{
  "n_layer": 10,
  "d_model": 224,
  "n_head": 7,
  "n_kv_head": 7,
  "head_dim": 32,
  "d_mlp": 1344,
  "vocab_size": 8192,
  "activation": "squared_relu",
  "norm": "rmsnorm",
  "norm_place": "pre",
  "norm_eps": 1e-06,
  "positions": "rope",
  "rope_base": 10000.0,
  "rope_fraction": 1.0,
  "qk_norm": true,
  "attn_scale": 0.28,
  "bias": "none",
  "tie_embeddings": false,
  "parallel_block": false,
  "extras": ["capped logits"],
  "init": "normal",
  "init_std_qkv": 0.025,
  "init_std_o": 0.00558,
  "init_std_up": 0.025,
  "init_std_down": 0.00228,
  "optimizer": "muon",
  "lr": 0.0129,
  "lr_mult_o": 3.0,
  "lr_mult_down": 1.5,
  "beta1": 0.9,
  "lr_head": 0.00649,
  "warmup_steps": 0,
  "schedule": "wsd",
  "decay_fraction": 1.0,
  "decay_shape": "cos",
  "final_lr_fraction": 0.0,
  "batch_tokens": 65536,
  "seq_len": 768,
  "doc_mask": true,
  "train_tokens": 297900000,
  "steps": 4546,
  "dataset": "wikipedia_en"
}
Each number is 128 + 32 x the weight over its row's rms, rounded and kept within 0 to 255. Layers, rows and columns count from 0. The size above them is the row's rms in percent of the matrix's.

# layer 3 MLP down (transposed), 1344x224, rms 0.0304, rows 33-63, columns 112-223
size [ 74  78  96 107 106 109  84  73 105 118  54 104  81  86 107 103  74  92 104 108 107  50  71  98  91 150 109  98  97  84  28]
[[ 80 166 206 142 135 149 164 126 188 179 164  86 148 102 153 125 149 131 185  83  84 111 174 142 145 120 124  90 125  60  95 176 120 146 162 146  83  98 116 153 152  92 137 153 172  94 168  95 120 104 125 176 202  87 204 114 132 121  99 111  62 124 137 154 128 174 136 141 110 161 127 105 106 110  89 115 125 122  76 109 132 103 162 126 117  91 154 126 134 102 119 131 113  96 112 128  84 148 144  77 155 119  77  84 117 110 179 170 112 176 155 182]
 [183 141 165 162 128 133 131 145 125 151 132 119  54 105  47 178 193 175 141 133 154  86 103 130  92 127  71 144 178 196  90 150 103  99 193 117 144 142  78 115 157 181 178 148 157 157  76 138 103 104 113 123 109 150 108 103 178 150  88 111 143 117 137 157 159 187  75 173 113 107 153  79 134 175 200 118 144  57  89 130 162 143 147 159 133 122  97 131 139 118  86 106  72 140 154 104 100 153 143 132 150 102  78 158 113 145 121  86 159 168 134  85]
 [111  90  88 117 141 116 117 100 110 123 139  80 137  93  92 117 168 106 154 102 154 128 128  94 198 145 145 168  93  93 113 118 105 160 133  74 119 151 140 118 113 132 131 107 177  77 170 127 105 143 130  92 198  47 128 113 165 126 121 133 121 136 215  69 134 133 151 139  98 186 108 139 122 189 128 204 138 132 126  70 124 129 125 103 139 134 191 144 139  98 105 146 133 150 147 196 145  38  98 128 202 107 144 111 205 144 102 119 148 151 157  61]
 [ 94 178 113  99 183 155 143 136 116  93 111 120 111 146 133  83 130 130 162 130 118 107 126  81  69 158 124 149 126 103 177 112 145 171 113 107 151  97 159 141  96 146 192 128 164 194 113  77 105 106  97 129 130 132 122 191 111 133 113 147 155  81 111 142 117 112 150 203 145 160 112 132  96 146 129 153 129 131 163 185 107  92  78 117 112  84 105  90 208 127  79 125 157 105 138 178 125 126 136 146 174 106  79 141 138 104 127 173 140 153 164 127]
 [139 119 137 123 128 129 162 125 109 154 138 150 128 146 163 134 139 119 102 108  88  79 174 113 145 128  74 113 191  75 111 159 121 132  86 126 101 127 170 102 135 165 111 164 178 181 191 186 141 126 134 155 176 134 154  93 153 139 167 134 126 176 120 126 127 121 151 123 167  56  96  81 124 157 118 106 106 209 127 122 114 106 137  98 143 152  43 104  84 150 161 104 118  90 118 154 129 132 141 132 118 158 159  94  75 137 143 148 122 130 126 154]
 [ 78  86 125  51 117 148 115 103 118 195 157  86 120 167  60 139 155  86 185 170 159 109  93 149 157 125 101 147 136  97  99  70 108 163 169  87  93 153  71 154 110 131  95 116 135 164 115 103 132  68 102 163 165  80 179 137 148 111  76 181 155 181 154 130 202 154 107  91 150 178  55 132 150 153 145 103 110  87 128 107 119 122 136  76 113  97 107 133 130 144  44 167 128 126 139 129 149 166 156 136 144 113 175 110 100 137 129 138  82 101 115 145]
 [144 106 146 115 107 151 134 161 143 157  68 150 141  75 168 123 107 142 217 161  79 120 136  42 143 110  89 190  94 106 172 134 128 125 155  87 164 130 136 188 121 127  94 122 152 143  78 153  84  35 107 103 193  84 109 143 112 134 116 138 163 137 163 135 138 181 177  84  58 182 116 118 113 101 175 111 100 146 143  77 112 147 153 141 137 151 124 115 163 111 114  98 108 103 197  79  70 122 136 180 162 110 144 160 141 140 161 114 125 158 171 134]
 [ 92 110 140 218 143 148 141  78 147 136 111 150 128 116 117 129  94 103  79 153 163 160 152 135  95 145 125 147 115 170 124 167  94 169 183 114 116  71 128 115 109 138 133  59 141 110 103  92  85 104 133 144 139 129 188  87 127 148 118 132 132 105  80 131 172 132 167 127  24 163 165 136  78  90 134 158 142 119 152 127 134 132 156 148 166 151 126 154  88 164 157 141 115  77 104 115  97 104 154 146 134 174 177 134 144 100 161  57 117 160 134 161]
 [ 78 144 110  55  89 116 172 118 131 102 175 125 175  94 178 137 120  86 114 116 109 106 178  98 143 120 117  90  79 124 144 123 138 199 115 132 145  36 152 127 101 131 119  55 162 141 109 145 133 129 135 111 115 111 151 137 153 162 121 134 151 104 114  88 162 153 139 105 192 156 125 139 134 128 139 150 148 156  50 121 158  97 117 134 135 138  84 132 129 119 135 172 121 117 139 117 114  97 131 137 118 127 172  64 130 143 127 155 125 102  99 117]
 [ 78 148 126 148 175  76  77 152 131 177 102 108 130 148 133 153 116 110 224 135  84 127 157 189 128 120 145 102 134 128 149 154 118 142 136 119  60 140 109  65 130  73 101 118 107 106 147 172 173 168 180 199 103  88 111 168 156  94 104 185 112  37 123  77  95 189 161 143 112 154  88 135 123  81 157  54 112 162 178 148 113 163 117 118 165 105  86 141 146 110 149 101 101 137 154 101 126  93 126  98 111 129 160 112 141 140 103 130 127  95 171 136]
 [152 128 129 152 157  92 183 169 164 126 213 165 124 143  97 137 152 184  60 127 117  95 114 114 117 143 108 151 125 131  82 151 137 111 132 165 183 131 128 161 174 126 199 133 198 144 175 109 130 120  79 127 157  87 101 115 143 154 154 124 144 150 146 104 164 115  85 128 113 118 149 147 131 168 116 176 102 127 134 135  87 207 193 167 138 119 146 158  78 160 158 112 158 122 149 141 105 113 155 164 136 200 151  79  91 116 125  97 182 149  90 167]
 [ 94 128 152 143 150 168  98 144 150 165 144 127 120 157 160 191 156 135  76 123 116 153 159 136 138 160 138  80 143 153  92 163 148  54 105 145  75 140 118  83  99 129 152 219 189 121 127 137 157 190  93  74  69  53 116 133 188 134 158 168  88 136 179 174 119 143  92 151 135 158 107 151  67 190 184 154 140  94 143 135 114  75  88  84 139 114 125 149 104 127  85 132 157 113 141 116 116 119 134 151 125 148 147  61 153 119  76  98 157 116 113 152]
 [134 102 186 159 116  76 143 156  95 119 186 137  39 177 134 183 147 141 151 146 104 137 146 113 170 165 108 148 103 137 116  89 150 128 137 169 131  89 152 167 182 181 151 105 146 130 169 126 142  78 166 130 192 182 114 119 161 150 137 130 142  96 141 123 114 150  78 178  85 156  95 201 147 159 122  82 157 118  95  93 156 168 117 138 154 102 152 141  62 112 137 132 134 139  60  89 154  95 116 132 132 155 120  81  99 108 126 124 156 113 188  97]
 [134 109 123  98 124 165  89 166 172 140 132 156 111 104 158  85 149  60 137 149 145 113 129 137 128  88 173  49 145 146 141 103  84 127 157 120  75 128 149 107 137 121 116  95 104 124 202 114 109 135 154 148 190 113 125 166 142 178  89 101  92 123  74  69 133 104 191 110 112 154 133 124 117 160  67 144 144 144 102 116  92 151 115 220 149 132 148 136 118  79 153  97 115 132 140 113 189 142 110 142 104 163  86 123  82  67  93 157 145 181 142 110]
 [102 117 108 145 132 147 198 130 103  97 134 103 193 122 153 149 128 127 168  75  68 134 114 122 121 145 137 164 126 142 101 114 157 134 102 107 156 214  45 177 163 103 162 108 109 158 163 123 108 141 108 136 114 150 161 144 112 185 139 126 149 115  96 148 169 131 125  51 179 198 130 129  67 154 147 195  92 143 128 104 161 111 106 156 129 106 111 106 154 164 167 118 114 121  69 125 149 159 154  67 133 183 155  73 163 141 115 134 198 145 154 141]
 [156 114 154  71 131 148  90 128 127 118 159 143 111  72 117 193 137 136 128 128 118 117 112 143  96 132  92 119 126 105 128 110 114 133 176 125  92 125 145 172 104 177 107 147  92 139  90 166 113 154 127  89 157 116 132 178 107 185 131 152 147 126 113 159 107 158  78 137 144 114  79 158 130 173 112 143 152 110 103 115  96 150 150 142  72 157  72 137  44 134 141 141 158 106 110 197 168 167 142  22 123 147 159 112  96 123 225  96 137 138 145 178]
 [ 26 142 120  69 111  99 102 157 158 176 100 131 133 157 100  89 109 136 125  84 117 134 117 137 160 102 152  68 157 165 132 116 136  74 155  90 142  95  82 104 149 140 138  86 132 113 103 152 120 191 131 170 134 148 128 189  94  87  88 189 134 103 109 173 122 146  94  79 169 111  81 135 125 216 151 159 162 155 157 151 159 153  97 128 107 154 127  84  91  98 126 161 127 105  85 109 135  71 150 136 155 149 153  54 156 147 126  99  89  98 161 159]
 [ 98  95 126 135 105 119 141 197 192 112 111 133 132 130 124 110 141  78 164 142 153 106 142 143 102 153 154 103 159 163 119 100 103 136  96 143 104 120 146 130 166 115 181 135 199 159  83 134 155 138 113 157 206  93 132 178 149 151 174 165 140 118  93 119 162 161 117 113  87  64 104 189 145 180 154 146 127 122 108  65 156  94 137  87 117 130 167 193 156 119 160 164 120 123 134 152  93 119 158  96  87 106 178 116 152  92  80 150 152 127 219 108]
 [ 81 107 163 155  91 169  70 147 122 136 151 123 145  96  85 138 155 154 161 142  75 169 143 109  49 125 112 191 127 171 131 174  83 137 121 149 102  97 162 109 157 130 131 136 181 162 175  76  78  95 117 110 162 156 144 155 114  86  78 103 155 150 123 113 159 112 179 128 149 129  83 135 132  78 167 209 129  95  77 124  77 123 122 137 104 176  84 132  82 162 174 104 173  69 128 136 110 109 102 132 163 131 122  69 137 114 123  98 114 135 160 164]
 [129 149 150 108 121 152  97 146 123 108 198  80  72 158 191 152 150 178 141 101 108 133 158 130 148 139  88 140  86 119 136 163 130 137 155 151  84  93 135 128 115 127 116 187  82 150 137 104 120 161 115 119 140 149 139 152 174  91 142 119 128 138 134 166 171 118  71 129  91 149 107 126  79 156 124 131 181 138 169 130 185 145 126 119 125 133 108 132 129 163 142 108 111 138  98  42 124 177 133  66 119 134 111 109 137  74  79 151 118 104  98  83]
 [127 139 130 111 190 119 119 173 178 118 105 132  88 112 149 114  87 138 164 105 158 115 110 175 178 141 158 129  74  86 104  80 144 168  80 103 112 100 146  33  94  80 126 121 161 204  88 121 132 111 133 123 122 114 151 115 141  76  38 115 112 126 129 127 181 103 171 175  73 166 107  77 101 126 102 108 117  91  95 139 137 110 106 131  88 114 120 104 185 115 120 145 122 106  96 115 135 115  92 120 120 155  98 166  65 117  96  56 110 183  72  40]
 [ 92 158 119 151 151  87 142 117 148 202  72  97 136  84 139 118 106 133 111 133 105 101  97 113  49 212 136 110 143 123  98 124 119 163 135 160 115 126 124 185 118 117 104 101 107 160 161 125 105  82 175 118 156 131 165 200  91 135 123 115 220 144  71 195 168 171 129 186 148 108 145 111 145 105  91 166 193 116 109 103 109 136 209 167 126 162 126 139  77 145 161 162 137 159  78 114 118  90  75 116 151 145 135  80 128 127 155 117 120 131 119  89]
 [ 92 118  89 177 121 152 154 116 168 110 176  83 137  97 135  85 141 126 158 143 107 102  99 112 159 138 103 175 163  88 125 153  73 122 159 126  78 219 136 120  97 142 132 141 155 110 182 106 143 161  98 144 121 163  93 100 184 130  97 160 151  83 120 122 142 172 141 107 102 138  86 145  93 125  48 102 112  99 100 144 173 105 147 126 176 100 130 113 149 142 161 142 181 118  78 126 150 153 142  91 126 192  46 191 155 135 188 106 175 123 109  92]
 [134 162 119 102 152 202 116 120 199 123 155 109 142 160 186 180 135 103 123 153  98 104  75 191 119 142 103 132 150 130 104 104 106  86 179 117 145 106 103 122 154  99 108 147 106 131 195 191 116 117 204 134  81 142 138 110 120 126  98  78 114 129  95 124 130 103  68 137 104 151 128 156 138 158 153 160  85 143 118 110 112 126 101 132 114  93 123 125 150 121 156 183 164  99  83 140  92 118 135  87  78 117  89 101 116 126 130 127 130 112 202 127]
 [ 50 128 133 124 124 170 146 116 150 110 123 147 131 151 110 152 142 172 184 118 154 174 125 103 147 138  78  86  90 128 203 170  77 153 105 137 150 103 134  37  64 128  89 141 129 137 173 127 162  79 174 122 185 145  88 133 121 182 123 125 149  96 143 165 112 118 127 140  62 149 154 124 154 119 108 155  98 147 161 137 118 115  88 144 110 119  82 193 120  50 151 134  76 153  83 139 124 107 150 108 115 120 142 152 143 114 166  96 141  73 151 112]
 [102 108 178 141 124 137 108 125 161 153 109 149 148 111  64 139 165 116 136 175  89 144 145 168 180  81 114 163  63  76 115 135 142 125 110 152 112 128 105 122 155 164 174 136  99 109 132 135  75 117 126 137  91 171 112 159 146 105 155 101 159 158 113 146 134 110 114 112  97 150 153  95 132 164 120 157 104 177  97 151 139  96 154  83 137 165 154 165 127  84 147 111 191 171 112 130 133 111 204  91 114 151 138 144 117 127  87  61 145 121  90 174]
 [154 137 173 125 131 146 193 130  99 152  84 119 149 139 202 131 112  71 103 109 174 112 110 133  91 105 123 176 182  82 164 144 127 113  97 138 139 183 104  85 111 121 143 159 148  83 116 107 156 153 137 155 104 112  82 109 180  89 183 127 163  99 115 181 119 116 183 109 103 234 139 163 168 106 139 168 102 152 124 154  96 143  94 137 105  95  78 137 129  62 152 152  88 106 120 125 109 106 193 157 148 152  76  74 194 135  76  79 154 125  92 145]
 [124 136 196  85 124  90 155  99 210 150 176 129 129  96  84 108 120  47  81 146 103 151 127 155 172 154  85 141 111 146  74 114  81 104 124 126 126  91  79 148 190 137  87 105 157  84  98 116 187 131 133 159  99 167 100  98 116 102 201 137 159 103 137 148 134  99 135 132  72 100 122 188 174 139 130 158 147 201  91  92  66 156 119 156 137 177 114 149 103 142 168 184 124 190 153 155 111 184 164  77 105 157  64 115 159 105  80  99 194 142 140 160]
 [168 198  90 121 150 156 140 153 152 149 149 178 154 124 134 139 132 138 139 184 124 150  91 140 123  84  88 143  87 151 133 115 136 127  95  91 122 160 158 104 126  98  90 166  95 153 139 152 116 146 142 131 120 148 142 100 120  76 137  97 148 122 140 132  98 117 116 146 118 139  97 118 153 107 103 143  80 184 198 126 102 111 123 142  94 157 117 149  74 203  90 110 142 159  96 210 130  85 165  96  83 156 159  44 136  85 125  98 131 134 117  89]
 [159 136 121 136 113 149  73 115 110 121 112  93 103 104 122 153 116  78 109 111 124 124 124 165 110 129  89 108 174 132  96 120 158 110 169  94 100  77 104 167 131  97 141 180 188 124  42 126 114 147 203 147 150  78 124 155 104 116  59 213 115 162 192 130  90 132 131  57 180 138 124  99 100 230 141 126 154 135  90 134  97 168  88 109 162 124  68 174 127 130 123 154 129 119 118 129 144 122 107 129 135  98 128 110 151 130 124  36 124 136 134  97]
 [ 58 143 201 126 116  88  93 119 130 156 150 132 161 179 113 134 138 144 152  94 102 134 113 136 169 106 126 119 191 148 129 115 148 100 133 134 143 152 110 146 107  75  80 128 123 139 159 131  91 169 142 143 107 141 113 110 148 108 126 137 116 189  85 109 188 184 127 152 119 150  76 123 107 181 106 154 103 113 163 102 211 144 106 146 159  97  71 142  72 113 178 188  89 188 181  36 123  96 140 120 170  91 165 118 155 169 139  87 191 166  97 164]]
# layer 3 MLP up, 1344x224, rms 0.128, rows 34-64, columns 112-223
size [ 83 111 104 111 116  88  70 114 129  54  96  85  93 104 105  78  95 101  99 106  51  76 101  95 126 108  99  97  81  29 127]
[[183 136  96 126 125  54 153 188 119 113 150 145 150 101  78 176 121 176 158 180 167 120 104 180 196 117 114 178 125 146 112 138  72 112 148  93 134 134 101 136 104 158 160 146 112 135 142 135 156  96  80 121 169 126 127 124 155 163  98 102 127 191 141 134 147 200 140 158 178 123 154 130 177 162 182 169 127  94  86 147 101 140 143 124 104 132  84 152 132 109  60 137 164 107 145  71 141 118  27 185  61 117 124 102 181 128  86 106 105 135  66 112]
 [106 119 171  97 144 129 107 123 120 164 119 126 194 157 109 140 125 143 148 115 130  83 163 159 219 171 165  84  77 118 153 148  94 125 128 126  90 168 116 112 125 164 109  93 137 153 184 101 157  81 154 137 135 128  87 153 165 125 164 134 149 153 167 131 134 129 148  85 109 186 196  99 110 119  79 207 166 121 137 115 100 190 132 113 134 101 158 114 163  99 162 146 123 166 137 113  61 109  92  95 166 160 165  89 142 123 121 110 146 200 155  67]
 [186 113  83 118 130 132 104  77 197 141 106  98 160 117 120 153 104 204 131 151  76  84  93  87 147  99 154 132 125  93 121  94 125 181  73 123 109  93 135 130 121 154 170 115 131 158 175  89  31 115 119 128 152  98 103  98 118 134 144 159 108 126 114 160  59  85  83 149 120 160  91 139 137 110 130 149 142 128 116 170 103 124  75 123 112 137 143  56 177 166  79 123 131  58  61 200 110  77  80 105 119 148 143 147 154 118 180 136 137  96 146 152]
 [111 103 155 128 127 139 122 136 130 174  83 132 104 125 111  91 119  78 164 111 136  67 151  37  94 105 110 138 104 151  82 102  90 101 121 170 255  83 101 179 178 177 113 170 120 181 137 148 122 115 122 137  99 156 147  80  63 183 159 126 158 121 129 153 140 139 113 127 103 120 204 105 132 156 109  69 106 115 148 136 101 139 122  95 227 127 176 147  83 141  94 118  63 145 153 135 172 120 146  77 184  92 138 121 134 153 146 144 111 180 121  71]
 [150  92  75 175 122 113 128 124 106 136 126 134 124 113 117 120 192 151 141 130 181  75 135  71  86 133 142 109 106 154 113  95  73 150 115 132 138 126 110 155 105 138  52  75 133  97 139 119 165 131  96 121 103 170 147 117 159 175 159 135 206 169 108 139 124 167  99 177 121 106 170 118 110 130 115 110 187 114 204 152 115 147  89  42 129 133 125 168 164 159 181  77 152 157 104 115 162  84 112 123 181 106 172  96 123 106 110 130  85  90 185 124]
 [140 107 100  47  91  97 170 103 123 150 105 117 108 181  44 133 165 133 145 123 233 146 134 216 187 127 153  97 107 185 100 133 149 113 157 123 107  92 134  61 111 128 177 172 116 167 108 122 153 109 118 131 142 122 160 175  98 131  47  82 107  66 107  68 139 137  73 115 114  81 152 131 167 148 105 100 153 159 132 136  68 147 133 124 158 125 193 105 138  92  91 135 132 148 146 134  95  86 162  91 132 150 139 155 147  69 132 109  91 137 161 119]
 [158 104 134 168 105 131 138 194 147 127 102 103  59  92  76 142  85 100 130 138 114 156 100 114 137 106  63 122 167 181 107 148  70 202 117 157 210  97 126  90 133 189 166  90  35 117 105 129 129  87 157 180  83 164 195  87 133 150 115 141 188 129 149 126 158 141 153  80  53 140 168 169 136  77 107  94  94 137 127 130 136 127 114 142 189 136 152 136 110 125 123 114 149 102 155 113 120 149 148  87  99 106 139 152 111 135 125 106 196 164 132 149]
 [147 106 147 154 147 107 122 110 106 176 136  69 112  68 135  88 165 194 183  78  81 136 137  91  61 162 115 147  79 113 165  94 152  81 126 134 127  88 143  94 135  93 153 165 120 163  89 129 147 128 138 135 120  94  82 113 119 119  94  84 131 150 128 131 114 132  71 108 127  98  98 140 129 117  85  86  78 125 137 137 134 157 160 104  94 109 117 133 120 119 137  78 128 140 143 148 151 120 167  93 109 124 106 147 107 127 166 140 117 117  97  58]
 [122 140  75 124 166  82 174  94 107 130  94  69 131 137 162  95 112 145 127 121  73  68 137 138 163 131  60 137 141 142 111 129 156  72 106 105 148  95 150 120 140 129  96 103 139 118 133 151 107  99 187  91 118  98 128  87 104 174 159 157 121 151 206 132 186 152 152 196 144 163 111 158 116 132  70 106 161 112 106 180 126 102 155 145 131  81 133 218 118 115 150 104  96 162 145 119  79 130 102  96 115 172 178 162 140  65 100 101 139 101  80 150]
 [ 93 131  95 108 100 127 111 102 136 147 133 132 124 133 132 179 111  92 182 162 104 135  88 146 110 156 179  91 136 167 118  98  62  76  76 127 158 196 135 135 126  97 134 129 110 129 152 184 147  82 146 117 137 159 139 125 162 120  98 156 118 153 142 128 116 106  81 139 119  62 157 122 215  77  80 103 144 141 159 130 126  75 182 158 126  53 107  99 164 127 161  69 126 125 143 155 143 106 168 185 120 140 164 172 107 149 103 158 124 135 115  62]
 [ 98 170  66 114 141 165 107 171 100 172 128 133  89 112 154 128 160  72 107 140 144 144 173 102  87 172 152  78 131 185 108 157 141 145 104 185 133 151 108 129 161 163 163 124 108 128 103 141 140 142 126  46  87 119 118 143 106 127 177 215 135 112 159 169  97  93 149 150 142 141 161 179 119 148 135 156  88  93 202 164 119 104  76  99 139 101 100 180 148  84 174 142 143 153  91 105 130 109 135 124 174  84  81 165 148 163 147 152  89 152 166 105]
 [123 105 142  98 142 106 144 101 101 125 100  92 173 123 102 145 123 147  88 139 139  71  99 194 132 111 110 120 119 144 186 105 142 159  92 112  92 104 151 149 109 146 152 137 122 114 128 162 130 145  97 175 153 157  95 129 164 134 127 176 105 166 111 166 106 120 136 120 167  82  82 140 178 116 117  66 104  73 136 109 145 167 123 112  92 171 168 111  99 115 120 125 204 159  65 123 195  98  77 112 119  89  99 114 150  96 127 123  65 174 140 188]
 [169 161 159 146 115  96 179 198 180 176 151  93 131 130 154 154 168 147 109  95 145 113 127 151 149 120 120 124 125  91  65 140  90 150 127 112 147 148  59 153 112 168 133 121 177  83 139 132 155 106 107  94  98  62 121 198 123  85 104 101 154 109 142 109 145 148 154 145  79 150  80 166 133  92 103 177 158  67 140 141 129  66 153  87  69 138 137 113 162 175  94 166 120 129 146 125 169 111 105 118  84 176 175  66 136 170 134 114 117 179  97 155]
 [181 134  68  97 171  99 124 129 144  80  96  84 152 146 140 144 151 135 117  99  81 122 104 175 130 124 142 100 144 138  50 122 165 152  73 123 172 154 120 134 145 122 168 155 101 128 140  91 130  84 103 112 133 162 162 129 129 212 133 144 133  82 119 100 144 134 122  85 163  79 129 176 132 143 125 186  92 135 126 137  89 145 168 111 171 158 117 124 106 119  97 122 141 109  95  81  81 134  94 141 136 123 162 112 160 157 139 206 100 124 135 137]
 [134 160 144 148 152 134 131 123 111 122 110 152 160 184  80 168 209 142 118  98 166 174 131 137 163 121 112 145  94 125  96 196 128 137  63 148 117  54 105 115 119 129 141 129 176 198  79 131 198 168 100  95 102 151 200 184 106 139 106 173 100 147 151 125 104 195 155 123 128  79 101  83 135 149  93 174 137 108  66 142 163 157 132  74 163  87 144 158 140 131 130 113  57 106 102  82 180 118 110 133  90 149 131 102 133 112 171  94  97 167 138 137]
 [143 104 133 139 131  93 110 146 124 136 118 128  90 177 153 117 108 150 180 164 106 135 124 126 131 168 114 137 163 171  83 102  94  97 157 105 130 209 145 119 153 102 129 120  60 179  71 120 128 126 174 161 124 109 108 174 115 128  92  99  60 132  89 176 145 137 189 135  57 120 224 116 135  95 107 202 133 105 153  82 147 124 127 103 158 171 152 108 138 150 158  95 108  75 106 114  89 132 156 118 107 134  89 151 130 153 158 154 176  89 101 122]
 [154  83 125 154  85 135 114  74 116 145 114 144  99 118 128 144 143 150  94 137 157 114 148  99 145 122 165 119 159 123 151  92 145 102 161 144 166 194 169 158 114 126  98 103 145 121  83 134 170 113 124 177 137 153  76 123 126 142 206 114 103  77  89 108 164 141 214 122 104 229 110 136 105 143 127 116 152 138 126 149 163 102 123 143 127 139 139 131 127  93 146 113 224 152  84 123 118  89 145 134 174  54 116 115 175 125 143 110  85 107 155 125]
 [141 113  48 141 130 114 162 147 110 202  92 183 120 103 118 186 138 137  87  80 121 133  88 106  75 133 128 219 102 110 168 196 138 148 162 126 110 134 162 140 180 100  93 109 147 178 134 126 114 107 197  76 134 150 188 135 109 135 106 115 131 120 117 221 126 139 141 188 127 137 112 185 185 115 102 202  74 112 122 187  66 151 127 131 180 187 114 165  60 123 149 108 134  99 100 171  98 122 134 122 106 123 106  72 153 166 127 155  96  80 141  84]
 [ 81 147 117  70 180 106 133 121  88 132 143  84  94 110  89  81 161 113 146 163 179 112 153 159 107 107 122 131 123 117  83 132 157  67 127 109 144 144 114 124 135  80  44  90 107 106 156 106 136 129 108 140 110 130 161 175 165  83 106 148  93 139 209 131 141  92  98  89 123 101 131 156 140 164 139 151 123 135 119 154 166 146 162 157 160 155 106  83 142  97 131 106 106 121 164 151 145 118 142 110 153 120  91 139  84 180  59  62  94 133 189 155]
 [149 115 173 150 154 124 148 125 136 184 110 135  87 139 137 135 156 132 104 123 192 107 126 115  91 110 152 155 118 155 119  66 159  90  87 113  78 160 161 119  99 203 129 117 106 150 117 112 134 148 130 110 124 146 145 148 192 152  83 178 109 163  92 211 174 142 142 175 103 218 171 140 154 163 125 125 115 143 152 172 110  50 101 129 100 104 107 123 187 121  80 126 140 167  82  89 156 115 109 186 107 153 157 177  77 112 116 120 127 165 118  67]
 [133  80 137 164 115  89  81 145 109 107 163 116  73 209  63 156 182 162  94 124  99 123  87 163  91 196 165 136 132 169 125 142 141 143 141 155  70 123 152 142 115  66 122  87 121 100 167  96 164 121 137 107 100 130 171 183 127 131  72 127  83 133 135  95 165 145 113 169 131 162 118 117 166 120 142 176 151 128  48 110 134  90  90 113 173 141 195 208  41 164 121 136 110 134 122  78 145 178 107 159 112 144 125 110 138  96 168 137 163 160 190 142]
 [150 100  68 115 131  93 165  91 158 138 125 147  97 170  98 103 178 138 126 145 101 150  71 128 162 148 141  96 170 142 108 116 107 107  85 114 132 109  75 162  85 141 152 146  66  76 147  96 124 145  97 110 158  80 119 121 145 158 131 137 116 149 154 175 141 139 146 116 157  87 146 131 156  57  72 102  89 115 160 151 183  99  86 154  94 156  87  97  99  99  65 144 113  37 115 135  82 174 147 148  97 115  77 121 130 131  98 199 121  86 146  78]
 [143 105 131 141 126  84 151  97 136 174  52 143 185 120 136 121 159 112 186  63 115  72 122 124 107 114 175 113 117 167  99 123 138 100 138 134 123  97 107 143 207 118 128  49 108 152 102 134 125 136 149 158 127 127 137 148 133 103  98 143 130 156 147 158 114 157 179 134 125  96 157 198 156 187 147 105  84  77 123 138 126 144  44 192 139 104 206 164 124 118 123 117 161 177 145  97 155 109  73 124 117 116 129 154 126 115 116 158 165 142 149 109]
 [158  99  93 142 125 109 169  87  76 162 158 142 122 137 133  98 149 130 153 117 145 143  60 154 203 100  88 156 126 104 151 163  94 148 149 122 100 134 151 164  98 125 138 129 147 167 158 106 154 119  46 131 157 164 120  54 169 134 109 126 122 136 142 102 151 127 142 102 102  63 124 161 152 180 122 128 126  87  95  86 123 178 117 155 124 113 101 141  94  99 124 112 107 155  89 174 151 176 184 121 171 177 113 138 133 132  87 184 106 129  73 146]
 [144 109 135 166 129 140 136 122 132  95  85 153 140  83 153 162 141 174 152 119 152 107  75 131 141 141  88 155 158  51 146 106  98 150 130  87 151 129 109  91 127 138 107  87 176  66 140  70  87  45  88 125 103 157  84  90 105 126  65 147 147 136 115 136 146  66 168  99 149  72 106  90  93 131 180 130 122  78 137 120 137 115 152 107 124  65 106 176 104 141 120 108  88 141 124 126 155 116 118 180 131 100 118 120  95 129 161 163 104  97 147 138]
 [172 185 109 129  99 112  80 100 148 118 184 145 114 105 141 113 140 187 103 127 203  92 159 191 151 169 137 111 172 103 129 142 175 147 129  87 119 132  85 136  58  93 164 135 152 139 128 130 121 175 153 110 128  88 121  31 106 142 146 125 153 117  61  92 121  85 149 121 105 156 162 147 143 120 117 169 101 166 101 118 102 111  93  94 138 150 176 105 150 134  71 148 206 103 146 173 123 155 119 146 125  99  86  84 233 175 134  90 133 130 134 128]
 [153 152 216 107  82 116  88 120 150 201 138 118  98 128  66 121 117 185  97 104 109 178 141 151 116 158 217 193 108 114 104 156 103 122  82 161 103 157 169 128 122 110 127  94 148 127 167 105 177 121  64 151 131 132 141 132  96 155 113  68 118  79 117 133 114  95 108  78 117  72 195 138 157 146 122  87  33  87 107 163 125 127  95  81  93 110  99 106 104 133 121 163 127 188  50 196 148 164 113  88  98 157 166 114  93  96  90 108  92 126 175 153]
 [154 107  94 128 136  86 100  96 126 142 156 122 136  78 159  55 113 108 183 106 118 142  79 113 176 173  97 129  96 112  88 111 161 141 113  66 123 125 140 132  88 112 165 106 143  87 133 103 255 143 124 153  94 146 169 181 123  99 125 149 165  80 143 154 121 130 129  93 147 124 136 182 167 136 155 150 128 120 138 135 127  90  84 107 109  98 144 113  93 123 130 158 139  69 121 127 130  89 139  70 144 137  89 129  79 108 182 132  91 163 169 103]
 [199  91 158 142 122 124  64 120  98 187 149 154  92 120  74 155 114 110  73  91 140 142 128 127  85 145 140  79 164 176 142 120 171 115 152 125 118 127 131  98 128 129  93 173 151 100  84  97 158 136 141  27  89 121 144 150 151 135  96 189 100 101 136 122  60 162 148 120 137 136 129 101  81 179 121 149 133  93 121 155 169 145  81 138 124  91 126 160  68 161 123 165 137  62 140 139 118 149 112  87 146 145 117 120 116 129 141 112 159 122 118  98]
 [172 146 126  96 127 152  36  93 135 130 138 135 153 155 132  86 124 141  92 161 148 170 165 114 104 156  87 144 203  95 158 103 152 135 133  89  40 166 121 109 132 147 161  45  74 190 165 148 145 153 165 187 126 121 114 117 183 126 123 125  87 149 127 102 152 169  93 110 152 107 141 109 132 158 134 104 128 126 121 124 178 139 122  95  91 104 130 156 144 122 160 140 144 114 125  95 141 106 110 182 114 105 119 125 112 187 121 199 127 120  94 153]
 [166 114 167 117 112 108  86 149 116 130 157 143  73 108 206 169 153  86 137 105  94 184 100  77 114 106 129 111  47 129 133 138  56  76 140  81  82 123 190  96 126 152 139  98 129 160 103  69 125 131 142 140  88 121 121 173 102 159 140 139 144 151 117 126 112 125  95 138 105 153 125 109 104 173 141 160  60 128 160 151 122 151 151 200 126 151 121 140 106 170 102 125  95 126 148 137 147 104 152 172 202 104  68 132  97 231 147 119 113 146  98  50]]